Weights of a small GPT-style language model, trained from scratch on English Wikipedia: vocabulary 1024, rotary positions.
Each number is 128 + 24 x the weight over the matrix's rms, rounded and kept within 0 to 255. Layers, rows and columns count from 0. Numbers have three digits each.

# layer 6 attention key, 384x256, rms 0.159, rows 284-383, columns 192-255
100118136135148135156153104117170123117098132178097190145152132138141119100090123115123131106111125146122134121157174113147159135122165112146115149100179118119142109119136109078125124121118178
119099156117119117087114106155129132155143123113128135092094126150166196132133103133099095123143117090141108142142121144153158117164107115101127135153136131116144101111120121152119174102081119
093124137124146130111168130144112135102093134150112096109160121116130111125115061124134145125130120122115100166142171152119207165097147125145158143143124113151130154128126102154154125099144131
110133126120140135143146164129145107126158124153133144129160135111137124096140170138134142068127116144147106167115147168164179119114149121153140152119150131142147143105138106130165086123116085
167163135192133136139141126123139115137139139172111111119090153154068116126126098120098124148096124115145117099180122128119093118115161136115130156112123095148120159107104132131092099100146108
137089147096143127111115131149132109154129100135106126113130147123187145142120136158142135148151151115169107101121129129131116124149141139164113103159125112120120135150120116124134151126114119
129140142105110119131109131153152102133130142135147140084122131117151125189125089115125148135152126146117149130099131140088144120151111123143112130144129108169185110185105117113143157129148152
144129126154171158146142146094138120165135109140160136134116136099096150110072128147114158127100128166111134115121171140106144089149094134125146120137143131118119150107105146135142123136145110
107150132135130145120122127140139091118148098116133112169168109118106123114152131114118154081104153126147132135147065125150134118115114127153120136121149118122117150116105168175086118099143134
110126159157113133138120102140116106106124099102143120158155142160144157104132122153110121139127142123124106131102149170116150136145131150128105099130143096150088108112138119107122131115143123
130122154145141109075100126159082121144123106123121134133102130133117112128138145125091099129127114127107149131146134145126167139115113111134114117094096098111115140087097109095144147127141102
121153116103171142144106145085122119088090123150119093131132107123087132125100158130141101110146150125154096136110152093118108179115137139124130124140088131111133142116130116148147100187150092
161137110134086150111153123124132102125140155091122139119161097134094108144096106096171112138109134110127128112131135112119143121146114145106144114099143132151172135172136143135149117113097139
155087128098126139073118101127111129129141121116121151173127128105137154131138110144119127108155147135109160121124066138130120150125139114141180110152123067144099167123112141110102131139143111
112120165150170116161136128121097193102157141114161088146150110134136114112166152131119103100130166137154118148100152086148103112092122146134162092186139143123174107151130130100123110137082082
131163146141116158169144117143143120149140179142128090151099116143091112082177121078131098153096119142131181162136109155123118083123109139140129161131144140118122141138105126146135098152135097
112145166117149167196113126132082141100158130210166121086118138103142124144108118140115111133102146109152155113100133135116131108112156161129131123129084140086133123130120120128142166124103080
133083128155124135116121106129149124150155109140119175145116146149100104174117186146170126112148117119111121107135134129123115130126150158119144126111074145118174169114132124162151164095133140
153130134126111110103137141131156142132130108155145075130151116126101102168173161128165084115158168139109159136106107145140121134101135140140119143103146139143130148122142151158135119127153113
137148114107150114132116142164131119108114117142127121118152127159141161145141106109121166132131133121142134137113143127154099164156136145156094169125153153147122135133140102159141135100095093
161156134131146157136109104094115137124088122112122110113141122121143110137081112145132127120145193104074149139131187136105165119160125146147143184120174117122139161082110139174122108104085114
167115142146119109127099133144154127108107152124127096123129108121150127173147119143128126116140142119111134112130090129112104106112137149099131142110135126130092141100111123132127125170124143
125135105147116139128130091093099113140102144091135129147147114152111127099122130098111137140116133144107132142139135121125136092146127132114136132143120121132111114170135153121105105093165141
131122142118111155087127119110129128128153098132132082197145127097094110118111149118131136128117148116148118145108099120141137139112119110141119075150076124099126166092139136146178163110106155
105120084093117139098117165120131077088118106178151097128185123128129128159133102165095147133161191101141142132148147167125111177151144131169157128100128161137099136133134100135112122151130142
133098113091113114075165147121127131138137146109138110075139153102134133141141099123118136143092128149152115146103136121147130125143144113083136136151116096096127111138155124124154146161102167
117112151085142140133110144111120119127139162124105127137143136097148131099165141184150119119180131098113132151143095163129133114097114146116127093088143148115134170116138148117121142116117160
105126104153132145107132128140121164144146142091086143121117121171089131132117168153105079099118114136099139098103146133080131155166092111090167113137103110164066113104089107113107120131141161
119168137146121134129113148128102131143092160149112143133109128176116167170113160157127120114109108117097120113131132127124137134097124132133136119112104139127105145107145136126108139119178114
105114096124145120102114139146139126137158123085116123141100128165137135146095127105117111121133092119154102134142136109143138128141116135139118152179105128110155126125090147127124104109137152
093166100135118129110116150104156093119115144124113129115129107134126111117130095142048099133146100162129121116129176086112108157112117104151139101102155118132104061167160148109141123127127131
108153114118102137106113109142138139159132148147142115122139139103129132158165166106142126141085119127138121128122129145105133138128118146162095146122106123142137138128116133132123181128111137
125136173123120116121161120090141155123084145105091158122121124123098100122143145106143112117173141138100186096127136100164106106133129136104140141132135135127134140118124095133061121132122119
132134158078131118139139147124157122150128138157139136108151133089123136131153083136141118145146136120107143106148108130129134105120125119106139153102132115129148106145137127096090106106152143
102152129124123117078077143167120103131119136163151083137181132105094094164100104115116139120127116127122122102093160124114108141146099074147129099104125135127113115114144144150127120099135129
177092148123106131082140114155113102131122104154147116155132094102110123136150108121119121106151146124138156137122113169138150116200121089114141172146099117126106110128144120142168144134170149
161147128104156169145174148109130112116146108121145094150117124147127153111138119125121123076123119101129134145142163124114117133166126120126143130120151136103121116148072135134117103137127109
119096134141127119131076132124115124118171174098106128098158127151172156145092143170136125135125108174118134105093106129140149133184100111131105144142143163124156186084174129137141179092150146
119095109143132155108104068146140118134129143102120145110143143086123134090108199147133129114138153153059142126153093112162160143095107134114144091167138113132150126133170129098147146097088165
113115127080107085147136133108156094161121122139120117157094158094105079070128124130134133122149132111161143120108137118125083108096137122182140130141132121131140114164112088098146114094131140
165132123119160141150136167108100133107118107171125127151120104180135128152141103121099150130120141147158146149115114134151119145142138114137147133128120142097084111154059141114131083147134102
146104155118158133137113121098138139109088160106119148133144145141105108151144130083154132156164055083134133109134138125100160159111135124134098099165147130113136109135193131119169128138120169
137106091120132150154132173091130104140143126098149111170129119107123164105129137112153166126091131142125181116130107098141097078129091092124116170113103135138116148148081149132146134112098131
113112155117113132108134179115142123160156118124113093145174123184101090105165147116127092102125129089117126149099113148126089129134147112106139078127128131144131115117124142155107099141103131
119133127147142128126108148131086127118097106189138091145135079145131102144121144106107122086091103122132138150162138128141098108149128092115108135131113160130121119120139125122115152153119100
147160146112138146169121129105138109132136103101100136129177133138162095100145115156125108125102120130139137115101145133118130084114090103112135119116154142106096102139114158137111164106127088
156119096135139118172123147091117120110130124128132059102146119137129140127175131086081132105135106120127113125153113107180127128123156143116132096145145116167085140103086164169067109115129127
132117094147145103167095156095155140138087147135132141117140149149147140121119138132111155132115140119135131110153114133112072114133140095138144161139155084148097135101117129118086102132145142
179124094138095116128088089114079128192174116117123111114123154128146139161139140146138111142142149092137141134101097106132159114109106131108142182160128100118158130127177102130087102128145152
114134131137147170127181123130104145094136139108111118134171142133095140142130098125160095148162117169119118131127085094106143125119113110141158123152166123126107159156146142139112127140173113
141181126173123131092115109122132130136177105155108127091127149138147103148105134119129116143169110122109159103125183146156141149156120126111128115141104127156107106167088092154126156109145111
124082158122109127153130140123110143143149148160139158116132126078153100127131159138162119153110144145117122116083119150162160119170131128112133124105135167106145152150153125094122141121137170
135120091090121166110135102117115142098089147142121135118132110135112104122156128115127150108110134128150134128122177142149149135116131127145120123109122155112115161143153145126148097138139107
118117100133100124178135120149093142105159128162134161111114126128110114148140116119146142176111135156108110123135094124109153128139168131134130158131117115144130131138104129111141093115136140
122158105130114099066125116147146131179130103084137167118104141095132166131155159138129073166121148133124107144124125142127116148145139155102147186108113105124153170121134110108144133131090118
119137138150135146086140101149162135103152161104095164159123137154177105136128153146146114173135131135119129145076116124103148138135113133124135121139160137144127131117127092138134155124100109
102173147185178143146132127098137127114101134149138088157135107133121076135129137099106120150120087094121127130109163118116125141126135133148098122136157170143092132144098163169160119122105119
139126153158112126142161111131158122142124121136120146165152125108131123173134096101119124094122104143126148161148109117083156129109146133139116143102158125122133158133114120158121128123128130
095108138155140162146096141146169097155149187140151154107101117105147129170129126128119140137152109115137148099136116163166133135158109145147104132128087157161150138146157155118146150124143154
156110120135140118133136141151072145153142167157133170134093112103112119129133146129119159126140135139091128119104119102152127138149145107141130119104079090131103148132142136145126135139135121
100121131138136166098121115139142114123151131102144135145081132127099129103134142124125139120131121128172113133140103127155119162095158160138089102152167168151156151153132137111144159133105132
087137142107136143119077159123135136126131140139125148133108155111123141158123153128127175154129120131134126154088138170126151153143090161142121147148108163135148153114151111164146161112148130
138140136109132133115127126142084116140127146116143127146181147139145112169153132127157143108145090118141146118119127130092151130135135126123115186137137124128142117152145126159074131119102145
101146119131125099101117145105147104131112141096142111093115155130149155130123067132116171147111125136126116120140121144134113145118147156135164154130147127143106108113161180145130119113121110
144095130089080161118157081166119127127138126129132171097094154098121140160145142185213135138124131147119119131117141154130133138122120155146138110098116162114150136152169153139152144089122108
156112213113111141135109110128114101130127161140111119111120109150134110122144113112123147096114147130106103146123084148124101088116148109107157167149160137118144153147122116120116147111120118
116115143128138154106083107112120098126177172099153187109116080092117109123107150167130138118126149145120165128112114134109144103115095154125146153145073151100193151142155145132152139124097162
120174115152156128142116146110134128134106142156130073163131102214137129093133046111079123115147126106126194101109107102124116119135126123097135106134141151110122093132078134166071074140160084
152124135163112111121134130161133106135157144117134125128133137161128139144135108130106069144115162108106146093123125124128099121120136136100114120126104172132141164096132099184119165126111148
132136136133140138137146141159159121131109129102112109139131125111109102126147178128106113132157127106072146101118101142147113106134150125103136145128122119114094098117126127165124115126107131
159121143114155107144156124181108135118140151128094125133094118130119117139134121122105160096138158136127141114164137144117140124108119110126153127144144097095106130174100127117109126145121153
103158148154136122114108128118100141109113148169131112121155139107157162122131138154115126128119073168126101126126124139134134153149114106127097140128105111140124050131110153110132097099160114
145187126097138137124088123128122126126120170073118102114146104123142166158130112095118106119140092116109124159121155140136173147114129164148122145134150138162120118151095134125156096126140110
129136144142114136118115122117123134105139134117097110103156111119156145112113157125133107098160129161111115143083091161142106123139088117129098150124095082149061104134157120161115137148147119
103116127099079123159114115137123122156123128155159130170117115178166130111125106118100116113163113136097174142102123126145112093129125163133157109135130125163125126157151170145114101115126101
130119162106157104146145166158114135102136099116078135107117137186183121149119142110129125089139114129121102150087141128120125118136085131144135113118180122115121128169113119110076161177131163
117121092088137158125142155166146167106092119132179133103107143151141083098129106142139108109132145139140129116107137099112111115149132143111159154120134126107144148136120146154146140140091105
125108178085139097095091155117131116144089092125134125105119103126133139113122153146103137093131126091097155119127115169121112122114147110111119178126148133102129180106091131150154105145126136
108168124086141117093109158146147101114092122151111110141183129143126143133112111138103098144097151149151093115106123106122125158116124133123138100129125199124129082126097114103120110173178160
175160111126141111151105133130120118148122072119150131124137131131135141117116117125110116142129146136125141128087133146133131141137104109141103121136123144100123074123146100121128123146148146
093142170129126098145111166100141112131194165159123126157161138114129085156132122137105164144144118126140147115125170137099143113124102125149098136126093118156137123114105140137133120109190144
081141101102110144123128155153147135138154133179137157127150154118135124119131137138117118138146122118136135117145085107133121094165134105112145177146124153146116155124151118142138131139078162
153165129152125152135140097140133130146156130119174125123138139141113122144120142125130137109130131090118090137138141102144128115149122135111147162124164148144136157132130132173147108154120142
151143113145121135155139151099162136098125123080127138155088111118122084169147088107142143101111094130127103148123161127106107120138134119105139138142143123097160126150110168120101113139166117
112120135116116113132142149121120076142135143136162139101156131135109174165149147150125117118101140132112134116144142167129125116140108083073155137138127109125123106154121122119109147166174140
131132119130088099173120127135112112125169104180150064146159124158152100096131154127125149111151162110138113157154118147129114168133157121119131142143094154133121106116091144133092124152137106
115152116104113132126106153133115115118125124110120136116097137118107099110148134129109132106127105100127145119149134127153162129151154134158144131139111136109133088156130138111165121129128157
113142137114154124121125172113099142103137125166106134130110080100142103110115113094173156147085105109156095102119114128163123114146115097124104113148144146098179111120130098105167151122088101
127135100141094138128131087143121123142106140124143120118114122165157092142107126131099089107112118133152125093128142137130134123133110129101126127111114098106106100141102111109109136122132098
168134161142136156123128148142115118134123112099134120114124142118125100137155158145112130167140138141148131110127137111091114139121127141114130146091093132125135142102130093149088122129102145
168174112122118120123109110147142195130125127145154080147118137121132123092097102115144096098136121097140215116164121123108131147101119126131123118116120133129152168135114129139082185136108089
127111177116087173116124136093163102166095136092110164110119163136112141169108158140141161135055097111144090134102124148124114112137125147132126151136053165124153120140182160116160154094086153
180150179164092127142114120120122160138135142122127123119104117165119122127149128106102157138108138114129156136091111184069135110146127133095124104123144143138093143141131121170153137214103115
153164106131152108195142120133127139132098113184119103115129158149173128116123123123109155108131124141136133117114143130116144147089116132160096124123155117134103099131142117111096110136137077
111103144126112098139112128117110107161132155157121105112133110121115116075147118156147118146107118117159120112070074162143114090130093084136117128111120127122138100120129120117146144151144096
100103118126094154137155102109074132112126124114140142114150112133138113130142127115145129160093130173133120105134098116118132142136128105170156105128144143138133085146130113086118090133134133
125099133113160139159161121139161158146147091154141158145111150109108153138088141117135126162122097144166133142142125116131097105100113111098130130152113128140135158122129112183125207158124119
115140153106123148100129114128144148115120096150126089148098076149128140068114142133113155136128127105151113141163126121096133123135123071124108092117141122142124151102125111131164159116120117
143122124135139129145130104167133136135108146101135112126139093131141136133114167111140138173112113133107100150120140136124160127148118108093110126135118114147122110145124160142142148134135151
174159118114125127140104165134120157146123123113120127109129155129120122157153127152112152121122125113176098156136111133146138103125162106119158116124129142143130139160158139122139088109158140
# layer 6 attention query, 384x256, rms 0.165, rows 285-383, columns 192-255
132114139162129140152136172121140178123152201111132092127130136129101110152145144175128166161105144107153132123125143151112148117163091112175154107128116164144143121136167120120134162139112138
172138118129148159135099109118101121116165116117118126149115128139118151130107087146103103145148121126105153130103088115117113145105125126120125124134115133130111099105094173134094097134110140
126144148146115113135133124129137168102153147067185109110104099119138084136146126107090122139171127131123104096116146086108109151123140120124130142122085114178122140111118146132101146132120134
114127126178148102150098166146125147138139173169116125135164108111136135087097123155104118125144127095125120165132075096117139105141114080163144116142125118130134100141107119111133149159134119
130111142113146141124155137152135138154135187141149175132099101150105116077129158137078123119111080168142126118122103137107127107126135197120119143097122170099139131116176115143114153102122136
161090136125097157140108135137114148113109134128123119165154135130154153138142178129129153128081111105159100157140096125121153112093150170146119129121165132152097115131151074122173115155054158
190110072126122098116125170128146110161162127158170141124114153109135096125196137129137082097150113151143095113155114112127108114140129130100128170151132112138127098105123089138153100124155123
131180109141126069101157118149147145116107110085125109102110138119141141127142139144132108144154113111114127136128164141148121157110131102120128106139113102131132121105129120111111132146157147
153120088117113136088126128133151147111129123137109124161091110131116098135126120089122132106099167078130099144126117117135113112128132137110122148129111129111128173131158144104121111113138126
087141117119121143184143121137153087163107140144137123161118142140133120137155172124138162140119111167135096132130131108076097112146109137100149172104136123121163144183140147109122102131093149
128150142145108128183165152140116085137115108125157152152168150175096125065080136102128123116106117102098136140148115129167115120113161132155137129106125135131107156110101088112161131107135118
106098164150162128120142134138100147103173095160122143100140141100107118102130117140122111113138154094114130162111137129104093120112154116117152137157125117129156127149111121158123113134090099
135122077110139080150146120135190126101078136130137153136134127179142128119082086084092139178067152103108135180106144140169125119143131107148103186130096148165143088086112115109114133116091156
121107114154102145132124156129136108159111162166152095132117140134097120144123109130097156103121127156103141118115109111070111158157118107128074151077134103130135137079156157158154124108144113
138142112185151082097118111117130118130123112147104121120173143029148170193139146167148136138159156125107115088121145112150136181139139145119131126121108095115141152099110120146138128163117113
112142123099139145111124159167162128135147155119102135131136124124128174135139120126124144109123152141144127134102105142152155159089148120152153108085084143124144083079144127135127154113168169
102109133115142146082129153160124128091166119159123132080120140111093108108115098128111110155160120142154172158129144136138114110132149184125116161141094110125119106130149108108105156132133165
110103132140132138083145105133085168143135114129138133104122115075152147135138140153118108100088117104098119187116140129173107127182151122125082135139144106103135111112099159110163153159090089
119141171136152092164153162136124173129185134127164185139151120123120109145116125147097157147114123111121118127136097097106146162127163114114118123103133077136117148132154108116121139119124123
154128147094065077128164126148133080122121111102116192097115134097120118143120102131114146149079143118124139137087089123151118123096088141139141098170126143124136111142116098143152115137113192
091088082117151132092130119117125122127102144067153151156137127159124106123107128070119167148102131111112116102179130156130112124126127139173094108149146137095138085126084103139125108119140131
148148123122137151119095165095122128127152125129153104134115145118095131180130134154101130135125145120135096101121142130141098142113105148145149133149152165128153158104129080118162115086139120
166142117205109106141123175114173143122075160151107100122108112219166101105083097183114131147134142160150068099117159093173143144126102142130049124150182034114146147108153078099121143185094142
130135203151123143175128119139115162117118113127090115124106143131104142154123132146141084136143090094128125135137088120151081115122137169099132126117110120132172163125119154133122124105157141
129132125162094112120126138145151111164137080085134116160170135122088115124133096105155166142158129098141133122146130134104124114148084163172118127131166118114127132083157117115096126131163120
115124091111140151140131097140141119113143115127146190137118130138115148144112126107127148133120133128126132113137143140140149151109148115123146152193107119102136124081108160167152164123107085
120128155135141166142126154088125137135118089169125144174106130105116151141141110119106135119141149124125103167112106124184081106158129110150144155125121121148115118109128182135093108127118152
160157158135154141182152134079110139098148176142139119121141121122122154147141140113110173115142129146077094152125096125129141122105169106134145094125155131088151130152138112131167131165118165
140117151183100125086152115132097107134095140116142125145159115109117122113098160111143096160120102121121139149129136152135146084123180129133136163114178143138147175174160120133146114144118121
123107144090080182147143138137127129119116142127116124155144131137092159137125129126143105107164170153114106148125083132131119136140084148118122100146144106136133162162125114103160108150127143
092097166079114187131129147110119150083139167120141159156120163096122135136170114143097095111166057183087097092126089094072116109114145122118126182109132160118131174141174124132174109158182109
130131154123157107125123155134137125133121101113158143140139122100141103114157066151093182110102156114122116120148096139141088137157095134131107103134130144113099145132147139115153109100143158
090098149191147114142123075128138132121146109147115154080142133126135128146137168135110136139115124090136129175137079140091130114126156107111120132136094132140104147103127150148130143167133133
224147139168094088143106136119123177139029176194098123104157111255170152140084076163120132168097200136138135064126125156247116139152185138124074110138143075171153108071099085162088165173091168
161131111134159097128133124076172159084085148065105136158121160106157068151094084152118113128115132113111114100106160117162139103093077165160101133160143116125138136149102111106141087138110138
145115113135151116117122094152122096136163122134150150117116125106125143121114136126133153117165134141133129120134118113120159150114136119143111129096118093130109141133118122126105157137126145
121104133139093141136146111166128110123110127103084165119099150117129151178105164099115132122165147145146099134155100072121142160095147121129110172123163115132151135138129128102118133147112130
110114147113125116126100109110146128154157143138118168123102120136147135130167122124139154160131121156136125137121125164105135156133120094115133156137108107131151135138143110119136138143094130
177137137138138121139103116110079087065130084135174129114109108108146112163116113138115151130137124116085119133145133122165141118077135138097136139131113127134109111122120136155130134169165104
135136139137147141096138161124140144139115105107120113109156144115139109113135134136123118116145150110139110148144131131139114130105105153099147155125151117131131131110093131180122108090119163
147160108155165143124124076124135105128140113144135129122147129123163105115131110154116135117155170143166154134147100085111136104087119161072144123159114172106168175124125137115131140116102089
127128140134084134116115127108127154117109105123102142105094127143122125100120160131136142104184104132127138108143153146134139146085130119130129151112132145106137116106111111120128119135173130
139149157140086108143101121093125152092130091122110157140100125118085124135113107139124170132114071125131110168116119146157136158145143118096104146138110100113158141125137159129136154159117155
099142127104112106109099130110125127129128098133122095162137116118138139142101135126121123108125089176108106150103116140144100145127152170139081123111159156094138119113096090109173152106152152
120115106098155131110178164118107122128126158139128159140105135126145145132124125100126126119112141125179109131116138135096117160122149125121107118107105118143103108122115131133105126145124117
122136135129123096122142121123134159123123107127131119140145096166129165147113109121161126139136124097139132135111127124127113088099144125131135156135071159139090167112117126106162130118158090
137148202125102114172129108095056092115119148108137128094156153131147174142108147093103130109133143120131125152129100153170142101140109101084140151137088156131171110137133167138125122116143140
099113145101103139132155149127116136093084158129133113113101118109156129125112141113122149150120113136122127161186137134119096118128142135147146143148150177162122143142095144132121152131167121
153141100115136122142124115076128084149126149146140161113102139134088096147146154106149104085160094148125149179117126129090134141120145132103071156112081105124101106105118118111121149148125098
140104153112169164133106142126111126143134112084127107173106121121144143121127152135145168115092150097126116104137096105142137134159124139152137128180115119154124121122144147102100120116110139
097116101139151140105120091109147144086148123079129141130124117138151094122127109145104122112129101144156121162111137080112120147136119155102141084123118142121140146142123158147134090130102123
120126130109162105151129128140104130116097145143151143131149100136157123129143096120097136118147116137088127157097114124150189114079158142143105156118136151154161122165110130146145130136107099
131129133142154117135162119100158111117169100118127135088128154160147150106126137099140083121139145124185113160108129108095145136158118130113149125083117125102147149116064141147099152151135129
116126121147119140131155134134115145121134120121082116106120148114157091143124156106128133124136053123129121119116177147121146090166102116094131132098139143120153175150144155097094108111149094
090103090151106136130124129153155129118143155116129151158158145120127137126101145134087159142102115116140115105135109124141140122130116125126116132109136100139096141140117122167122117117115146
176132102100109151129162143122123117155118171135163150126189151120099143163110141155114151130115135195184124121106114098146141088112158113167135113148101142112133140134119119183120107112137123
092147109132135115103080116148160166116106136102137161133105130183099088127125142129146115174139113126105122109126118077138121123109097136105110110130120133114095153125133129094148103145144111
126132143145106134128129100125155117136143133115105155130140115122160147136101171146117128119141163147163137127102105140126113062148142127095133127135118114154121118158119117129153137123125131
178118148127108132135143160144151153129095154136137118114139186148111090117102120125115117120140149133108100143145128137135148113132116110171159107129117115107164117143141126128148097123104126
114116088093124122107133102126142140110111159100109144141148149132120124164080097146100121142143161091135141136092136106116150109096121113139135105148112106141145113159085128155101135140125130
162110138138134156173143134142095071129109120134166151135130160128129142063134112150146158114099130117118112104170142113111132105099118108139140119140106108081064130149113128115105087099113135
141123125154135148132136106158106115101106151144126102061111174122119127080103131125088111114117121150107165098149123124108098152105109093137120103131113130162145119119132152092141123139144155
170151137150106126157131167113117113104124124127123093124138102168171159136119137127141119130138123116103109081111140153118133143133102108124137141159117144130100142158097092128100107146155148
153116115155140154072113134155124120104125127110110153109136135150154150150144118105062103115116135126153133151114093111157142124123113167162118113105139085137125150130124113115080117133110204
097137088126161130140076140141102106139136099166161112134135149095115121136098129160101122133169119130134115100123145094145101142130108120121125101120129113104125142128166125144132123097135150
091118151103114105107112117185146131167124109116137133099125147097157136125140107128076145140161166134146098087147147128128121142118118119157135134128151122118129116126133110141131151099133143
153133151135119117129160127116105122124120106140100125118150121113104123105094107129119127134148157122142107098133152131125103131121170150136115117096086134123107116151119104124119197106136153
100099180137132122113111142187115143122104122160122135123105141154146137171151142121112111171122093101129097139128121135107093161162150160178145124132115125153134120098143187146107095137146130
109151126138122081115140108099120122113100137127118113118119105163143163129134105143143196173101156131156127139107148141149103153140128130112115107140165098125143125141101104150113166107125138
134162124113128157143120123112144154143173156131119128121153148138166151121134145153114075100158089104117106166135104118057135151142157152127126138109099116157136101133123109130131112178154134
102144169173135133136084095099135146123172141149111102142128108147136094114114096130106131085114129148121157129100152157075099077095134140142102177145104164107113138126134121150127144161117141
169103137106132065134162118121131138137167130107168129167104082147118107150087126114101118127115124121092091106116134149115151091147115136124068159139114130105051107167117131173141140123105116
160130114088130146139106097153131124124087157130137164171153111081171119116116083113108153103123157140150123158136149138130114178173145111144120118147115131099088110111113110122133107111151165
153079127133141154080140119179126085089097134105068112103161110126141124099191145103096133152117139109139132110165140172157137153140110124120120118141151146114127118092128105097136163100135186
152102112092115155109132126159099147157132156113163076148106166123111113147181120128107150136120108104130172131188117133099144131108108136129120149125121086137137121110138127090153158084138127
105127124151096113124138112098093144139097095086123156118110073146067107097144130112125084097150116106131139128108163148128144196121113160125122088087122146150090138111153098106138125094118163
120180131143138137127160138111152123133150146142171156110120158128140092172122152118110155182142114173089151094145140156131118135150098142133161094148146141134108110119141134123123143116138143
158156148168173156145154148138072158133141092159157105123152108139113156150113130129184072123103067095132151112155157124174135081143127125112137096119114127192124164109090162143140154106141120
131109174074099160124108136176124192131084136117102148154110115154179085153079115136116072124104099171120143111124145132140156090147114149129117116120188133149138124167073127110117108150102144
141125140155142145122138088182154146098128096145089160140107146105149157113120091150129109082160120135115139129089095104158116129129125099117112128170109077093108154125118153113146109150131136
150090164109153136138113127154144104105084140058114105117118136112139098146122098110137109140168111147143156100151135119110126125117131144146142091081136100101162115128085170122089135116151166
147141131106122060096144095131141139135136112107123085097114129122085138141111124102094123146152109095170127131161107126107131117147128088141129100126128138113127075180117140124149139127184136
089091114113118148083135103104126098165126064134178104135165166123127145089115153076180119135169138107105127121142120134107158100110095092126138127141116103110110159129157119102152107117184098
124118154100129163131086093136113128128158118170123085150121145149106142148121125135121126103139120123108129103128123169097098107107153113164160161161110165151166145067113142141141135130180095
097124145119151135149115144108176137145117120094114122153114137117130138113136164123122157140142145154136134145103158164119093081181107140131128082114132120108152160129137118113095175140115137
127143171166125135093143110140140132145149107125165167146121119090144134141153161163130142130151125148085113147132118154103131074094122148161137134138134154150093148126118122143174123128126155
118129149150111122141139099150091117151128109128134125088129140128152114092118147143111093092125137164106135132133119078079158114119142154165102153092112112156112134132133146153126100114148154
119109094129123150117109160081150128127139105119126127123108138082070111112147152114098127080111171099100109137117136145109113157105123136139124120130113167183164135133152117145148163147125096
122114121151116126168129171130113134138100096144124152109127135141115119129110158128156160092114114116117133135160110167156146132141155140124125111113141106117090128138127135146119134122141144
109073123118117106124118065151123091100083138117109174144079136125109117155150114140106142169141134116092129102167094134086147152113122087107121125090102110153124099148136112111150110173104168
084150127134150173138151158107069072127227062110201121093087172033060180099176136196136133093173063098098174105117125158056102103068098115156167135109127163084071179181152120110179157062154080
108119111110150154089094127155127121134129123145160120188137146078129111146127165132143135137143132131143146112199145107120112129160116135204125144122142150130098128154121156135134133114156160
086130112101152111179143153127145187091158170137141093132148145158146138136103128083118119120112141176135118112114105127111128187100147125086133111088171121150113126127153110108139125158134110
144101088135132100123123132133121102127126109127138127130154088092183193140132142112131135084142151139165156140121171141147099154159163102129136126131111130112080141143109108170128147108131110
127141137149125094130133168134151133120157102155150109114113127123145154117118113104107091075101128149136172183117129163158092121134118161157146115099107129112121151098111120151114149124165123
135132127103119127152100161100142102136155104153138108133120135109121142145178125143162139108135102126115151109147147153131118193116149108147119150134118108141107139090144142113139118143157138
128162166147152081151149123109108109183158127134111135113100160098070074116133135153139118096151109130131133129136121108146163161142111142135126156128145132141093095123153106129079149145150122
133139132108108148075121103158117137135136120142091105115155108118151121112133102147099117121137103086165138151135124096097134109147146119164100121121152157155120111127139139127137103124150162
119149121093163124127151132131105127137130104125152109134122150144122130124090138137162109102140154150129157131160125110098123145107111130128138153106148103136156122164092142117152145142135101
# layer 6 attention value, 384x256, rms 0.163, rows 256-263, columns 192-255
162110141141086158079111160088128112109106123074150139179142129170119186141135142117157141157165156145105166165141138166151136142141094149098116112140120137107108114118130125126126124107099136
152096124126111165084107158130125125128089134136159154133117134120159100139154152133079097187150146144126130125121164117130132084146125133115105161120150179113100105161132135140155122136116146
123190133127116128140149120130148136162103122111104133123131134119096094133132140130145132151148155151100124147138117144128144115110135144101168147158132129133129159113123092145104125137114174
124116098161130130070112102143127138145141107122098109155132153123144127112159145123120088125166121132133109113135158129062144119140139164121090174120132118093155123151112130137132108113149108
119118125162103149112142105138148118096118156123117140134102129122115162123120097096080123144134140104082169110132167092101126112117091139101111179166087125132123109141086136158088128096146132
130131160126150132114152131135125127160114126119117132144112113121119125086114167140113155118082122111150114081134133099166143174137127129145125099128140102120119121102122104118144155122139145
106182132138104146135146141165169117147121131111116144139119126158131140133117104127109135092126069074142092137110139099117124128155170131089157135147111113118177050125113107137129112151133090
123109108171126117168112156138141122138121106103117133121121113146133127147120144152123114084138120110132127092119177102081133146123156134150110129103107093116177119147128096126111149094125113
# layer 6 attention output (transposed), 384x256, rms 0.0994, rows 256-262, columns 192-255
091135136129144137101137139097121121080097122105125096151118112170155162175162143149133112115137145149163146136157149163097121102136110132162120111124113164137150141158165148128152163128132140
113097145107129149117097151116112089158125174156146135071143110149139135118125172157120100176142104078150138083134145118113111138098130142125089181161095132144147144119116085183119147146134091
118137119103135149150122093140146154119096139074130155137134137142107125159141153177121094143106144145081078126122164148156139117097108150171108109142145110167141169111144150144126137130126130
088123128096118151148103112150089106174180091148099081137097163127095110117124133143125125106148115110133128130149151139116118127103129144149161129145059134100182135109066150127095101121135110
133080134127088111155147122143103138129146176093114122096138117173088089129128155120122114101134113105117120133152125114102120129138066135128096139166109154108163112119153139116103140156110126
136107129138107127130130127135118161119103107134115170116121089086120136136141121105150134142107124104125142133135103105148153133158116109121161124149143126133125115162109134155111126131102120
141141105114093147153154087136109122095123154091098106138125147166130209138137103134125135120130133123104124125167133121123155113131084129128145135103122142133199136140105149099166131166153123